From a checkpoint of a small transformer trained on Wikipedia: no biases in attention or MLP.
Each number is 200 + 30 x the weight over its row's rms, rounded and kept within 0 to 999. Layers, rows and columns count from 0. The size before them is the row's rms in percent of the matrix's.

# up: layer 3 MLP up, 1280x320, rms 0.125, rows 697-751, columns 240-279
# down: layer 3 MLP down (transposed), 1280x320, rms 0.0596, rows 697-750, columns 240-279
# gate: layer 3 MLP gate, 1280x320, rms 0.12, rows 698-751, columns 240-279
up697,102,234,208,238,199,175,268,228,241,169,210,233,220,213,219,195,172,243,200,200,231,195,192,148,171,214,171,196,247,224,219,204,231,182,177,208,223,175,197,164,182
down697,097,207,167,145,203,204,200,202,145,130,201,129,168,224,180,198,147,184,207,175,254,239,187,207,168,181,167,202,244,299,203,213,200,149,216,210,204,214,218,153,169
gate698,105,194,230,148,218,208,166,195,279,231,247,178,211,126,203,193,150,189,183,178,216,175,208,237,195,172,203,204,216,210,207,255,229,158,231,153,188,248,189,174,224
up698,107,200,177,180,168,172,198,203,223,240,157,237,200,181,189,229,165,134,205,237,196,235,223,165,208,221,206,254,173,164,163,230,226,167,227,236,209,202,208,215,210
down698,103,202,192,221,213,153,191,292,180,186,200,219,202,206,222,173,165,166,205,216,224,178,173,225,219,191,249,127,248,200,142,227,200,243,195,237,199,245,217,214,41
gate699,098,233,217,201,178,177,217,218,173,186,251,179,222,241,223,183,185,217,230,180,141,216,196,176,167,187,208,206,226,213,224,197,177,237,175,184,260,186,206,170,224
up699,105,156,208,185,213,142,247,196,225,210,190,191,174,169,203,209,242,185,222,233,179,261,175,175,209,151,129,176,246,195,225,243,197,169,215,241,133,158,195,134,183
down699,102,186,183,273,209,156,215,219,121,169,229,228,168,163,164,185,220,202,192,142,180,229,198,165,247,253,157,196,210,234,226,156,233,234,219,194,220,206,244,159,244
gate700,107,220,222,223,263,224,222,208,154,223,200,165,218,196,153,249,215,213,200,213,180,283,215,208,235,193,222,189,174,206,197,200,162,224,229,225,186,176,181,175,162
up700,112,253,171,226,166,229,230,228,123,193,205,178,193,244,162,219,206,194,214,177,187,218,180,189,169,156,241,235,206,232,212,211,228,178,188,230,228,183,207,148,171
down700,103,198,181,200,243,188,229,206,183,181,205,204,194,211,189,242,209,227,228,223,198,217,245,239,176,234,157,159,187,193,196,185,196,214,150,234,227,156,148,181,235
gate701,100,206,175,221,170,218,128,210,155,192,239,209,140,243,167,168,209,221,189,188,224,166,171,197,266,182,201,191,174,208,210,199,207,163,178,243,258,189,178,210,180
up701,102,256,165,235,211,241,237,163,194,177,224,219,218,241,226,189,198,203,228,232,171,207,159,204,268,181,180,228,211,220,126,217,168,144,210,165,198,193,203,212,210
down701,097,227,187,144,242,244,194,234,169,200,166,202,210,218,220,155,221,203,148,235,209,163,196,223,241,230,196,215,224,170,142,175,208,184,165,197,244,237,247,181,223
gate702,093,180,181,173,230,155,211,164,214,201,218,175,184,153,219,178,182,204,192,191,165,167,176,210,258,192,175,237,181,249,217,205,204,195,196,223,179,215,194,163,140
up702,091,198,193,214,211,191,174,223,153,240,197,214,169,168,168,166,227,194,179,197,207,177,154,188,220,201,209,216,145,182,212,182,211,174,221,234,199,168,207,197,256
down702,095,215,245,222,173,138,175,208,267,179,193,160,188,102,187,186,201,212,135,244,228,195,207,150,192,216,218,201,197,140,219,208,258,202,175,214,223,242,174,242,192
gate703,107,184,223,232,198,223,225,230,232,204,263,200,217,191,212,194,207,247,176,164,238,225,204,187,202,220,207,154,238,161,198,183,194,212,135,176,212,189,280,172,185
up703,109,214,238,161,217,218,228,185,181,149,197,190,197,231,156,226,191,196,141,133,235,179,199,157,216,209,227,220,250,158,212,222,151,212,196,161,227,188,180,198,195
down703,107,265,202,180,212,200,216,160,240,213,167,227,242,177,179,258,216,195,205,143,152,153,182,219,129,161,177,172,169,224,206,196,196,182,220,219,194,226,161,196,253
gate704,104,176,208,241,193,224,187,187,244,212,204,181,212,182,249,225,189,179,190,192,261,198,181,243,279,145,203,178,171,225,252,216,179,171,217,230,203,213,187,183,190
up704,105,181,179,277,207,213,166,230,182,226,153,190,203,206,187,222,194,186,213,184,198,178,193,163,185,193,180,176,229,252,218,202,180,258,201,184,217,232,163,199,257
down704,097,171,156,203,160,149,247,214,187,216,170,136,222,173,194,228,179,231,171,219,201,192,196,212,259,175,182,203,181,150,149,226,171,174,218,155,205,211,195,175,158
gate705,101,230,216,220,191,179,162,199,199,195,188,186,224,163,197,232,209,198,236,200,193,201,158,210,231,192,215,223,243,195,218,206,192,206,168,184,233,226,187,192,200
up705,101,243,208,203,202,188,266,178,187,221,210,188,206,185,219,156,195,199,258,184,165,182,169,218,164,207,197,199,191,178,217,215,214,205,221,241,207,171,166,215,156
down705,099,255,248,172,167,232,205,203,184,198,204,216,194,188,197,195,219,231,161,187,215,240,255,194,230,179,199,179,250,204,185,183,219,159,235,303,218,159,170,229,216
gate706,097,171,157,245,225,208,197,152,221,218,136,226,178,216,184,209,180,208,220,246,209,193,171,208,201,210,198,237,190,263,189,191,245,299,226,205,248,127,224,184,196
up706,100,246,223,169,230,206,148,159,193,235,180,204,198,200,187,173,220,194,223,189,195,164,155,205,151,198,199,186,152,231,186,237,199,228,247,213,258,125,225,151,167
down706,094,198,179,177,190,155,199,216,202,171,157,222,201,206,211,185,166,251,121,225,184,192,172,245,211,195,220,235,200,233,195,177,185,188,230,179,200,210,202,212,167
gate707,098,179,231,179,198,167,180,195,169,156,140,169,214,175,195,158,134,207,242,206,172,201,146,211,231,218,197,175,175,205,170,209,217,227,294,213,200,162,237,153,226
up707,104,192,229,201,218,269,275,227,130,165,193,211,170,241,207,231,220,232,211,244,237,221,207,203,236,159,134,214,201,163,263,216,236,215,186,234,216,175,203,206,220
down707,102,247,254,230,209,221,200,207,216,210,212,222,187,188,208,201,203,193,213,197,211,170,180,184,221,143,161,237,267,215,173,154,192,152,202,244,167,197,174,172,118
gate708,101,225,210,225,234,169,171,110,171,209,224,186,206,247,162,149,168,228,205,208,133,178,216,226,179,187,236,212,197,213,215,212,152,218,137,154,201,181,165,186,224
up708,100,189,192,205,159,145,136,195,201,184,253,208,206,190,205,204,194,229,207,169,195,168,200,206,197,170,230,236,225,223,226,171,197,219,140,220,216,209,191,160,184
down708,097,212,167,180,222,155,236,186,226,206,208,176,205,222,224,188,208,232,262,239,184,167,181,170,145,214,232,244,198,205,211,191,169,208,219,233,189,209,211,224,100
gate709,099,185,199,184,199,175,217,151,215,214,250,238,225,182,193,179,204,200,206,197,203,253,193,150,223,178,208,200,201,172,175,219,213,204,191,175,153,240,212,158,170
up709,099,206,178,150,165,192,191,246,147,145,172,160,252,207,178,195,182,200,207,231,203,192,214,208,167,222,165,244,170,194,218,246,233,207,184,189,204,189,197,207,213
down709,104,186,239,197,164,217,231,227,217,184,176,179,227,222,227,157,223,141,159,183,252,202,230,164,195,197,201,176,148,209,167,159,229,253,175,244,217,191,220,158,122
gate710,103,176,242,163,149,205,160,119,168,236,195,195,219,227,170,171,241,236,216,230,197,209,155,191,233,180,182,147,199,199,237,262,202,195,227,245,244,158,251,171,151
up710,103,186,270,160,162,151,235,202,216,214,234,192,192,201,242,185,183,215,194,208,205,222,175,164,236,210,167,188,257,179,157,168,173,200,184,193,273,199,117,190,134
down710,091,260,229,188,246,188,161,207,159,247,275,210,194,178,210,217,227,189,238,194,234,208,196,195,223,188,205,217,162,231,199,176,182,196,185,236,239,220,176,230,256
gate711,102,230,236,191,139,229,190,248,207,233,249,163,170,183,185,249,192,194,248,171,295,142,194,179,244,142,215,153,199,172,174,209,249,202,158,207,225,180,222,178,187
up711,098,177,191,180,238,224,188,184,205,233,187,210,196,300,243,187,182,178,186,202,180,177,204,256,165,223,225,246,144,198,244,205,246,198,212,167,141,178,216,208,187
down711,100,208,167,203,192,178,165,199,233,156,205,246,223,178,170,198,199,211,225,207,229,159,213,223,181,161,166,109,173,217,218,167,242,226,138,175,147,146,211,218,187
gate712,101,163,215,204,164,212,239,136,128,147,212,225,208,273,178,234,186,178,191,203,258,190,223,240,262,277,138,118,226,225,254,171,210,180,207,214,204,207,186,244,182
up712,103,194,176,251,194,229,197,172,227,256,171,191,196,203,187,283,187,170,181,177,168,235,205,140,199,152,218,138,198,196,244,215,181,219,177,183,161,190,153,204,199
down712,091,137,170,205,205,233,146,212,156,157,225,239,183,244,196,196,267,229,157,199,278,161,189,224,179,263,199,210,184,209,98,219,177,180,190,164,157,177,244,168,163
gate713,100,171,193,210,187,245,227,168,251,180,216,223,187,205,190,157,146,194,133,258,200,202,200,190,234,227,261,187,171,172,159,209,191,201,230,189,171,192,209,182,200
up713,103,212,206,237,209,262,164,208,216,212,192,185,194,164,178,244,274,216,158,144,196,185,251,201,233,176,202,212,170,209,174,230,159,185,145,215,242,154,197,171,182
down713,097,191,215,206,169,172,229,235,173,176,195,216,254,252,207,232,156,152,150,191,181,252,203,278,163,206,241,180,170,162,196,202,268,192,200,230,205,208,219,198,234
gate714,111,189,166,183,203,195,196,198,179,174,183,207,218,216,183,227,224,201,175,218,226,194,194,191,183,168,200,210,240,190,174,193,212,238,168,270,240,228,200,161,185
up714,108,199,174,235,187,212,150,152,154,198,169,155,195,195,217,167,160,234,198,189,182,227,167,172,187,195,191,184,201,186,189,225,170,184,234,158,161,207,231,193,207
down714,101,267,203,222,233,188,201,196,203,215,224,196,178,155,185,222,182,235,225,215,184,254,157,254,248,235,165,167,185,149,182,218,187,189,169,184,278,211,199,193,175
gate715,100,195,186,165,202,263,213,208,204,167,231,242,164,227,223,208,194,132,219,207,181,162,199,213,222,119,232,233,176,221,227,239,190,220,235,162,227,183,195,211,183
up715,102,184,179,224,192,158,166,231,167,189,230,189,204,160,226,220,227,187,235,230,241,204,164,210,205,190,179,255,211,198,214,223,206,173,185,201,150,233,219,196,209
down715,098,200,174,175,225,179,158,180,238,176,204,258,225,200,195,203,169,197,162,226,234,234,190,179,205,240,209,238,207,188,210,186,200,226,241,224,217,169,220,164,193
gate716,089,169,211,191,151,223,234,191,188,194,180,184,232,176,183,197,211,216,204,165,177,197,221,207,200,206,197,293,208,167,169,187,184,202,219,166,200,177,225,217,218
up716,095,178,239,184,191,197,232,193,226,195,182,224,186,147,199,141,206,217,179,160,176,186,228,241,232,236,190,212,201,195,192,272,202,199,189,194,251,208,216,228,182
down716,099,172,180,211,111,191,184,266,196,215,211,192,178,189,232,201,251,202,198,238,193,215,196,222,216,183,247,213,202,185,187,194,206,210,195,200,170,163,181,225,186
gate717,096,171,168,160,214,160,205,221,178,193,192,171,194,171,194,187,172,166,243,200,223,159,179,176,155,164,174,199,161,205,231,199,217,250,210,164,224,202,234,174,189
up717,101,182,149,291,158,181,158,193,224,189,202,256,215,228,195,246,156,154,176,166,184,207,198,218,170,269,223,218,190,219,208,190,228,175,214,195,186,217,240,169,196
down717,096,202,214,148,211,181,134,215,204,168,207,206,202,274,206,181,207,187,161,181,200,194,137,194,189,212,170,150,202,222,191,220,200,173,175,209,208,191,204,204,251
gate718,105,222,189,173,189,181,156,175,191,182,210,216,200,176,193,162,212,226,221,203,226,245,180,160,211,233,209,191,213,193,150,167,251,215,221,244,161,198,166,200,201
up718,110,173,198,225,185,153,202,212,171,168,219,216,248,279,170,178,258,244,225,198,209,198,245,230,135,200,216,156,203,222,233,205,153,166,209,193,231,246,218,186,202
down718,103,225,166,169,230,188,193,206,170,194,240,183,203,200,201,177,168,135,165,221,217,211,227,193,223,191,213,147,158,212,221,190,217,267,137,192,189,267,187,248,220
gate719,102,209,234,205,221,173,205,134,190,172,173,228,142,217,212,208,197,167,220,126,236,189,227,195,145,252,216,216,285,196,172,239,185,172,160,245,185,205,239,186,208
up719,111,217,195,212,227,208,199,244,234,143,157,191,143,217,229,218,170,185,176,184,233,200,197,184,237,159,223,186,255,129,229,231,197,172,184,252,214,218,230,196,175
down719,104,189,186,230,186,234,150,177,205,248,160,268,213,134,255,171,214,157,179,174,224,224,208,230,220,228,188,205,250,210,229,193,162,222,190,213,132,174,211,139,197
gate720,109,161,191,205,204,228,227,165,247,154,178,196,224,216,217,281,219,179,254,252,182,222,165,184,219,175,207,168,182,195,197,222,186,158,169,265,222,260,209,231,188
up720,108,181,191,200,145,184,132,198,155,186,220,179,175,171,232,201,198,217,240,170,166,169,167,204,205,249,202,166,172,236,201,248,213,203,186,198,247,203,206,174,204
down720,116,193,178,161,210,199,188,250,188,214,207,178,201,175,224,211,178,170,164,200,164,203,145,270,161,221,206,193,208,130,198,231,199,207,239,213,189,186,174,223,227
gate721,100,231,222,191,207,179,157,276,224,183,185,172,188,157,186,210,232,161,203,247,226,228,201,222,241,207,219,203,221,211,195,169,182,220,182,181,225,141,286,236,177
up721,101,194,228,225,243,210,140,263,189,210,141,146,211,205,246,214,223,183,200,153,181,212,206,279,215,223,192,137,257,192,130,171,196,166,179,198,198,231,204,222,208
down721,100,201,173,203,257,186,183,215,211,260,249,241,227,249,190,178,203,179,152,176,214,163,170,190,173,240,188,232,242,193,220,201,173,196,171,215,180,218,190,212,229
gate722,102,213,136,166,196,222,179,209,199,166,167,159,166,185,171,193,191,208,221,182,213,216,231,206,179,175,185,228,192,197,184,217,244,207,125,191,183,231,165,254,220
up722,102,214,193,177,167,200,192,182,178,212,224,190,181,203,175,222,190,210,204,208,172,220,202,208,202,248,203,196,215,225,236,171,227,232,205,167,158,168,183,217,179
down722,094,150,210,235,231,168,190,155,212,205,176,213,169,161,189,195,141,189,175,231,239,225,201,228,201,187,229,183,168,210,144,165,175,225,155,202,240,211,106,219,203
gate723,099,208,170,139,151,165,188,190,230,214,224,193,193,219,143,186,237,271,213,207,200,208,172,186,222,135,223,191,204,184,147,210,166,242,211,169,248,224,158,173,162
up723,098,225,154,219,200,188,173,256,201,221,159,216,190,198,232,210,175,208,203,222,222,151,270,202,205,182,238,159,252,256,225,162,218,234,183,203,162,228,160,250,244
down723,099,183,243,218,235,222,183,201,189,188,232,198,255,258,266,195,189,232,216,201,165,146,223,266,244,198,202,182,208,223,208,205,219,188,199,183,213,190,192,232,207
gate724,101,207,172,216,177,220,176,165,202,248,224,190,240,231,211,179,126,186,198,206,249,185,190,184,165,139,203,188,203,210,147,204,218,182,187,175,219,257,198,131,178
up724,100,203,171,183,233,151,159,175,213,153,211,203,141,178,192,196,259,195,234,177,216,203,185,217,178,173,218,220,179,239,214,187,195,199,155,207,180,178,232,206,270
down724,096,214,193,198,209,171,166,196,209,256,234,216,215,156,206,209,201,211,186,239,189,205,176,239,194,236,177,215,97,227,222,145,217,179,200,198,232,190,210,184,169
gate725,096,235,145,150,201,259,165,161,180,217,263,194,240,216,184,205,222,179,232,157,173,153,210,181,188,213,164,245,192,204,216,187,196,159,192,215,230,254,161,115,195
up725,102,202,197,208,164,179,187,210,161,189,192,193,164,168,176,279,217,160,201,228,221,187,222,218,228,175,191,195,244,216,201,183,143,207,201,228,131,132,186,227,192
down725,108,234,271,215,190,172,231,239,230,152,129,227,191,224,190,197,145,228,227,199,201,156,201,187,226,226,234,153,209,260,211,187,202,215,155,221,164,172,176,216,187
gate726,101,213,208,177,199,186,222,227,193,229,205,193,213,213,190,145,256,175,222,237,218,202,243,223,194,228,229,209,221,233,223,183,156,217,182,242,218,148,197,185,144
up726,100,174,254,236,190,179,216,185,187,189,235,146,144,197,168,176,170,164,180,146,217,148,255,256,202,189,164,195,219,146,173,210,130,158,134,203,203,258,199,234,180
down726,095,207,232,188,193,201,236,195,206,226,294,204,204,201,194,187,222,202,223,193,211,245,176,198,215,217,202,186,252,156,210,183,185,195,187,194,197,159,172,208,168
gate727,096,202,217,186,234,184,168,198,233,202,160,194,193,197,231,145,184,209,238,239,179,176,207,216,168,217,180,235,173,224,216,169,225,206,162,206,215,196,151,192,170
up727,095,220,179,201,178,239,198,221,211,213,178,228,200,206,234,214,122,135,195,170,173,215,169,229,164,181,232,149,230,157,171,226,193,211,140,224,184,223,210,226,212
down727,113,194,197,173,151,215,241,209,208,177,233,178,201,205,195,221,178,152,203,206,241,232,191,215,238,170,239,183,188,161,194,199,185,182,238,239,191,241,220,236,250
gate728,098,168,236,199,202,199,225,129,194,182,230,196,210,198,209,244,148,230,213,166,188,186,205,220,195,216,121,141,185,167,159,208,137,177,239,164,231,245,261,175,198
up728,100,247,165,207,211,173,210,193,231,166,219,250,203,180,221,225,223,255,216,189,147,192,236,191,219,244,206,201,186,236,203,221,242,177,219,196,218,213,225,190,204
down728,098,173,211,203,170,201,213,246,166,188,170,191,129,186,204,153,220,186,198,201,130,218,187,140,161,180,202,175,260,231,234,190,201,156,203,199,197,211,153,260,228
gate729,098,165,237,203,172,243,248,219,171,188,199,173,175,212,148,216,193,161,170,246,233,172,157,184,158,192,168,204,179,221,224,188,218,186,223,137,243,196,218,199,229
up729,104,213,239,130,204,252,177,203,191,201,201,215,171,202,166,201,217,207,208,176,212,169,209,174,211,207,196,204,202,232,216,188,212,256,176,175,159,188,203,271,160
down729,098,210,146,231,208,185,228,198,196,235,218,178,188,197,228,180,204,177,219,209,174,224,178,230,214,223,196,198,192,223,182,208,155,202,254,228,191,183,232,226,203
gate730,102,246,211,216,198,199,182,208,213,132,176,189,267,212,191,234,177,136,253,243,239,128,247,218,227,161,231,219,184,159,193,195,183,175,219,204,220,222,215,236,208
up730,113,195,190,224,215,176,196,194,200,171,242,209,156,174,183,281,180,192,155,183,244,193,241,177,212,204,160,186,247,213,159,208,231,282,179,166,215,198,237,181,229
down730,110,180,244,186,218,190,176,177,206,179,192,182,186,220,194,193,176,201,211,207,202,212,234,168,275,193,174,152,194,168,216,150,222,250,193,213,229,203,175,236,149
gate731,081,194,166,203,202,232,201,201,203,196,215,200,204,194,136,269,188,201,216,175,177,193,236,222,204,216,227,192,219,216,211,251,162,227,213,201,202,226,189,175,190
up731,086,188,226,238,176,202,212,176,195,199,217,229,169,212,222,195,219,210,150,213,212,193,188,206,138,211,223,180,227,158,233,211,226,201,201,153,213,188,203,158,135
down731,084,193,101,205,247,169,181,216,210,202,225,207,249,179,177,211,213,213,167,195,224,192,217,181,223,218,255,174,144,173,173,166,172,189,232,225,196,229,274,217,219
gate732,097,222,212,227,152,182,155,179,210,244,209,178,183,213,215,235,247,180,208,246,156,228,134,149,195,229,187,172,221,191,246,190,293,237,229,198,144,183,192,246,174
up732,091,243,194,246,148,174,149,212,183,185,210,236,188,221,200,237,285,181,210,204,159,204,174,127,183,219,223,163,194,169,190,208,219,211,187,211,223,175,185,255,184
down732,109,237,194,218,138,206,180,181,209,260,243,214,154,171,183,210,176,157,182,148,212,240,192,220,201,206,178,185,183,140,211,173,187,210,240,190,184,224,187,232,286
gate733,103,199,186,219,200,231,171,192,213,208,215,169,144,181,241,203,167,195,140,196,306,175,207,151,167,182,208,196,215,207,172,142,186,229,279,183,189,179,223,239,205
up733,107,251,220,189,230,181,176,222,223,151,182,201,191,185,210,160,235,184,138,226,206,131,234,198,192,206,169,148,151,210,181,190,157,191,204,202,206,181,211,215,177
down733,102,162,146,191,225,208,226,243,227,255,205,130,251,117,197,199,234,127,212,199,175,190,258,228,159,195,186,212,216,173,220,224,167,222,201,194,185,207,215,167,216
gate734,099,175,222,231,215,214,216,245,175,138,196,216,223,221,200,156,272,199,197,250,176,200,207,215,131,171,201,186,177,255,249,245,220,218,191,223,194,191,237,181,198
up734,102,234,197,189,207,193,198,233,166,263,162,254,203,229,216,166,209,163,201,182,159,261,214,181,182,160,238,167,184,172,252,166,193,191,186,206,212,189,215,193,174
down734,101,229,169,251,213,204,203,227,166,225,216,166,226,167,170,230,214,229,149,152,180,216,170,194,184,197,210,249,198,271,162,195,219,259,187,202,179,197,163,218,175
gate735,106,251,126,172,201,210,156,198,221,178,212,282,181,179,184,165,166,227,201,255,208,179,205,192,224,211,221,176,193,202,188,191,120,212,202,156,226,226,223,213,198
up735,113,196,219,108,205,168,198,164,229,204,182,199,242,211,185,192,181,188,203,184,197,212,173,211,213,162,193,210,214,178,229,264,199,208,199,177,216,193,209,186,247
down735,101,194,125,142,189,193,226,189,200,197,242,220,233,229,207,173,228,158,192,208,207,230,211,220,208,218,220,209,181,188,213,142,207,211,160,218,215,221,218,187,186
gate736,105,181,197,250,210,200,190,226,176,157,163,229,217,210,238,199,224,169,216,247,164,175,209,260,272,227,184,193,239,171,155,209,184,162,223,254,200,191,153,231,191
up736,112,230,240,219,186,175,177,200,209,189,167,226,148,223,189,224,171,220,205,237,210,200,213,214,204,176,165,197,213,189,219,187,178,185,247,242,202,231,247,208,217
down736,112,195,166,239,206,198,155,200,173,222,224,239,220,199,211,214,226,225,281,155,140,164,195,194,225,217,265,181,238,143,219,245,220,239,199,170,204,198,156,211,264
gate737,099,196,186,213,213,146,228,177,214,181,162,218,216,137,192,193,226,220,182,199,200,200,209,224,182,237,208,247,196,221,152,244,201,189,214,197,149,268,178,228,173
up737,099,219,193,259,194,188,166,212,173,147,187,149,206,171,162,205,181,176,209,256,192,226,211,192,176,222,190,194,195,185,193,193,189,183,230,155,215,197,190,154,219
down737,096,187,194,150,211,165,168,192,221,203,195,183,203,182,248,269,184,221,211,211,204,152,197,156,165,214,207,231,193,171,199,290,193,192,191,225,162,233,215,233,164
gate738,103,205,168,223,199,212,255,247,118,225,170,194,213,213,173,231,192,195,248,239,235,230,236,156,190,200,189,172,165,222,167,155,186,212,184,218,208,208,231,175,222
up738,109,186,170,184,180,227,208,171,204,254,182,232,251,228,213,187,223,163,160,163,191,239,197,137,198,170,178,207,168,217,186,180,198,193,209,231,206,195,143,221,240
down738,102,202,155,255,196,182,198,200,208,195,190,234,200,193,184,221,181,182,212,192,186,184,179,254,196,142,306,210,212,201,199,146,179,185,173,159,272,232,136,157,239
gate739,109,221,200,178,162,162,181,283,248,205,162,163,214,187,147,191,159,168,211,218,234,195,231,145,177,223,210,159,145,214,174,159,219,172,205,202,214,230,241,185,176
up739,117,210,199,256,170,178,224,160,208,207,172,193,172,240,195,211,239,254,241,225,183,219,217,212,242,154,173,207,219,210,181,174,195,141,207,280,250,245,153,122,177
down739,111,249,133,217,234,238,244,215,204,211,225,173,225,163,156,184,217,215,171,264,186,246,145,185,143,227,222,216,178,203,221,185,188,202,193,181,192,229,197,181,170
gate740,094,231,165,179,186,214,195,213,189,185,116,185,238,205,197,181,229,217,193,162,195,133,157,252,187,195,180,161,200,235,195,151,183,177,186,203,183,178,209,202,184
up740,091,214,247,194,186,220,221,221,146,193,222,226,182,206,199,207,184,226,197,240,165,211,210,184,201,212,131,200,174,187,201,226,233,256,176,230,173,206,191,172,218
down740,104,166,180,234,173,227,191,219,156,236,172,216,177,214,205,218,178,225,208,265,196,216,233,220,242,172,188,204,164,201,217,233,201,230,138,177,157,198,178,264,238
gate741,107,158,208,216,144,224,170,220,187,152,217,230,200,234,190,167,202,218,203,235,211,159,200,214,190,240,266,184,164,150,178,210,171,221,221,191,188,188,195,192,215
up741,104,180,217,184,223,232,211,155,233,183,214,204,184,232,200,189,177,242,196,189,164,221,225,140,191,153,132,184,164,185,213,197,243,234,225,219,208,210,178,218,183
down741,106,149,163,235,168,169,230,182,208,183,240,166,184,179,203,218,160,222,182,245,244,147,185,198,132,190,169,212,190,219,160,185,194,163,207,167,188,184,235,177,164
gate742,114,182,223,174,141,241,198,237,204,220,259,177,198,160,220,180,210,215,193,220,198,161,206,195,194,193,170,220,224,239,161,173,170,172,183,182,154,231,148,214,166
up742,109,198,205,207,234,169,181,179,177,211,186,202,192,215,183,179,201,235,195,167,176,205,233,214,219,193,201,173,200,197,203,190,278,162,194,179,297,219,214,181,201
down742,108,241,174,193,187,198,216,206,194,197,237,225,160,155,225,189,207,268,192,185,249,158,193,155,170,152,206,188,224,179,164,230,206,182,153,222,202,206,216,188,173
gate743,104,248,164,177,252,214,189,158,193,192,217,194,195,212,235,212,188,212,205,221,157,171,181,245,218,202,198,214,233,175,247,201,202,208,210,205,201,200,207,190,206
up743,107,191,266,218,159,209,175,154,200,168,170,235,163,234,235,216,183,204,210,204,132,195,220,210,198,200,133,191,176,215,234,164,235,263,198,170,208,184,238,155,166
down743,106,184,159,162,211,193,191,177,183,178,161,203,244,231,265,215,221,220,239,282,190,193,165,244,161,201,198,187,220,154,214,179,230,206,161,193,181,218,192,239,133
gate744,099,187,219,214,197,229,223,169,215,94,223,204,284,220,223,200,176,181,196,188,235,200,244,191,222,203,222,199,217,210,198,195,165,262,189,206,222,212,182,213,192
up744,098,207,244,217,162,196,194,196,148,172,183,180,203,247,251,201,146,237,240,124,226,155,207,180,229,164,182,182,196,245,166,167,205,211,190,230,223,216,176,218,210
down744,099,254,188,198,189,145,179,204,172,209,176,230,184,242,161,230,204,255,214,255,201,249,189,239,200,228,225,188,136,238,179,226,254,208,194,194,244,183,223,232,210
gate745,079,233,245,158,246,236,205,173,197,202,160,185,143,218,190,218,216,167,271,168,223,234,215,211,204,229,222,200,139,189,216,169,186,217,204,213,262,170,204,260,206
up745,060,151,182,225,174,205,187,208,190,207,189,205,237,162,192,249,219,173,174,207,195,172,209,200,178,153,179,182,214,194,199,182,179,180,206,194,142,209,190,185,213
down745,082,224,158,163,224,169,215,219,166,219,260,220,223,233,225,235,212,196,187,208,211,175,213,195,171,152,209,202,239,196,227,215,172,193,137,207,192,164,172,160,193
gate746,102,184,150,182,197,206,119,201,222,214,189,186,196,175,157,199,183,178,216,210,223,170,223,201,221,234,221,221,189,204,153,194,179,226,189,214,252,155,258,173,219
up746,099,233,230,178,217,178,194,177,210,209,234,176,172,214,165,235,188,236,211,181,180,205,231,203,183,190,193,209,200,183,197,251,224,218,161,212,209,196,217,172,212
down746,110,181,190,199,177,280,151,172,237,206,235,157,174,245,227,163,179,200,184,190,231,205,221,185,202,197,180,173,229,162,213,192,237,191,205,159,126,154,219,186,188
gate747,101,156,172,206,206,222,246,179,185,206,240,180,180,212,187,213,209,227,163,208,221,196,193,245,219,207,209,214,236,189,198,167,205,207,185,196,188,184,201,216,195
up747,098,196,180,206,200,235,170,157,164,220,184,153,168,223,117,216,186,226,256,159,187,194,183,235,181,211,188,185,159,196,223,201,229,178,230,207,178,190,207,239,220
down747,105,170,183,233,163,170,194,209,241,204,169,207,156,193,207,216,204,147,192,185,198,188,221,225,218,241,236,193,220,198,201,203,215,239,179,216,195,218,240,217,194
gate748,092,201,174,175,186,251,151,241,233,183,211,194,202,217,170,191,199,171,112,202,194,189,133,181,220,148,172,192,176,230,146,189,190,218,216,255,200,246,221,201,201
up748,094,212,276,205,165,172,201,181,189,181,225,178,189,194,198,204,146,164,205,162,214,164,243,181,193,192,189,202,225,153,188,168,215,231,225,227,157,227,190,215,152
down748,092,199,195,203,139,211,182,181,162,237,172,154,202,215,161,210,245,273,160,245,185,190,218,170,202,134,223,185,220,218,187,255,235,207,193,216,249,213,208,220,194
gate749,097,233,265,233,218,214,135,244,225,255,214,208,153,215,151,224,213,217,205,185,208,174,208,199,232,203,186,252,142,200,205,189,182,203,224,249,211,211,200,208,189
up749,096,261,203,158,230,226,159,206,235,165,237,194,200,172,181,192,202,180,201,189,203,155,209,156,236,176,202,189,150,185,238,163,164,211,176,212,162,213,173,238,204
down749,100,170,219,183,189,188,195,180,215,237,199,209,274,197,225,176,173,216,228,128,187,177,190,231,208,191,195,212,232,242,191,224,241,176,183,174,133,202,177,184,243
gate750,091,207,173,187,231,186,220,244,244,174,164,232,209,250,174,187,196,234,215,231,190,177,195,162,190,180,207,255,193,206,199,220,222,144,244,143,187,139,216,182,165
up750,093,164,205,174,161,243,237,129,220,201,208,203,195,203,234,203,238,232,192,182,247,195,225,199,196,132,169,211,219,191,254,257,205,126,211,204,229,178,260,184,197
down750,093,206,174,210,205,193,206,220,199,228,234,132,210,232,220,258,188,120,261,206,223,242,180,186,228,190,228,286,201,218,230,219,221,164,245,179,216,165,218,198,225
gate751,106,220,179,227,221,195,182,161,145,190,185,270,198,237,222,177,178,175,170,225,175,208,226,154,176,231,185,204,198,173,216,186,178,192,232,204,205,176,159,178,213
up751,110,186,232,201,188,217,195,255,162,205,177,195,249,177,206,193,176,199,217,139,211,172,178,188,178,189,238,227,194,241,137,245,221,173,205,236,235,216,189,184,235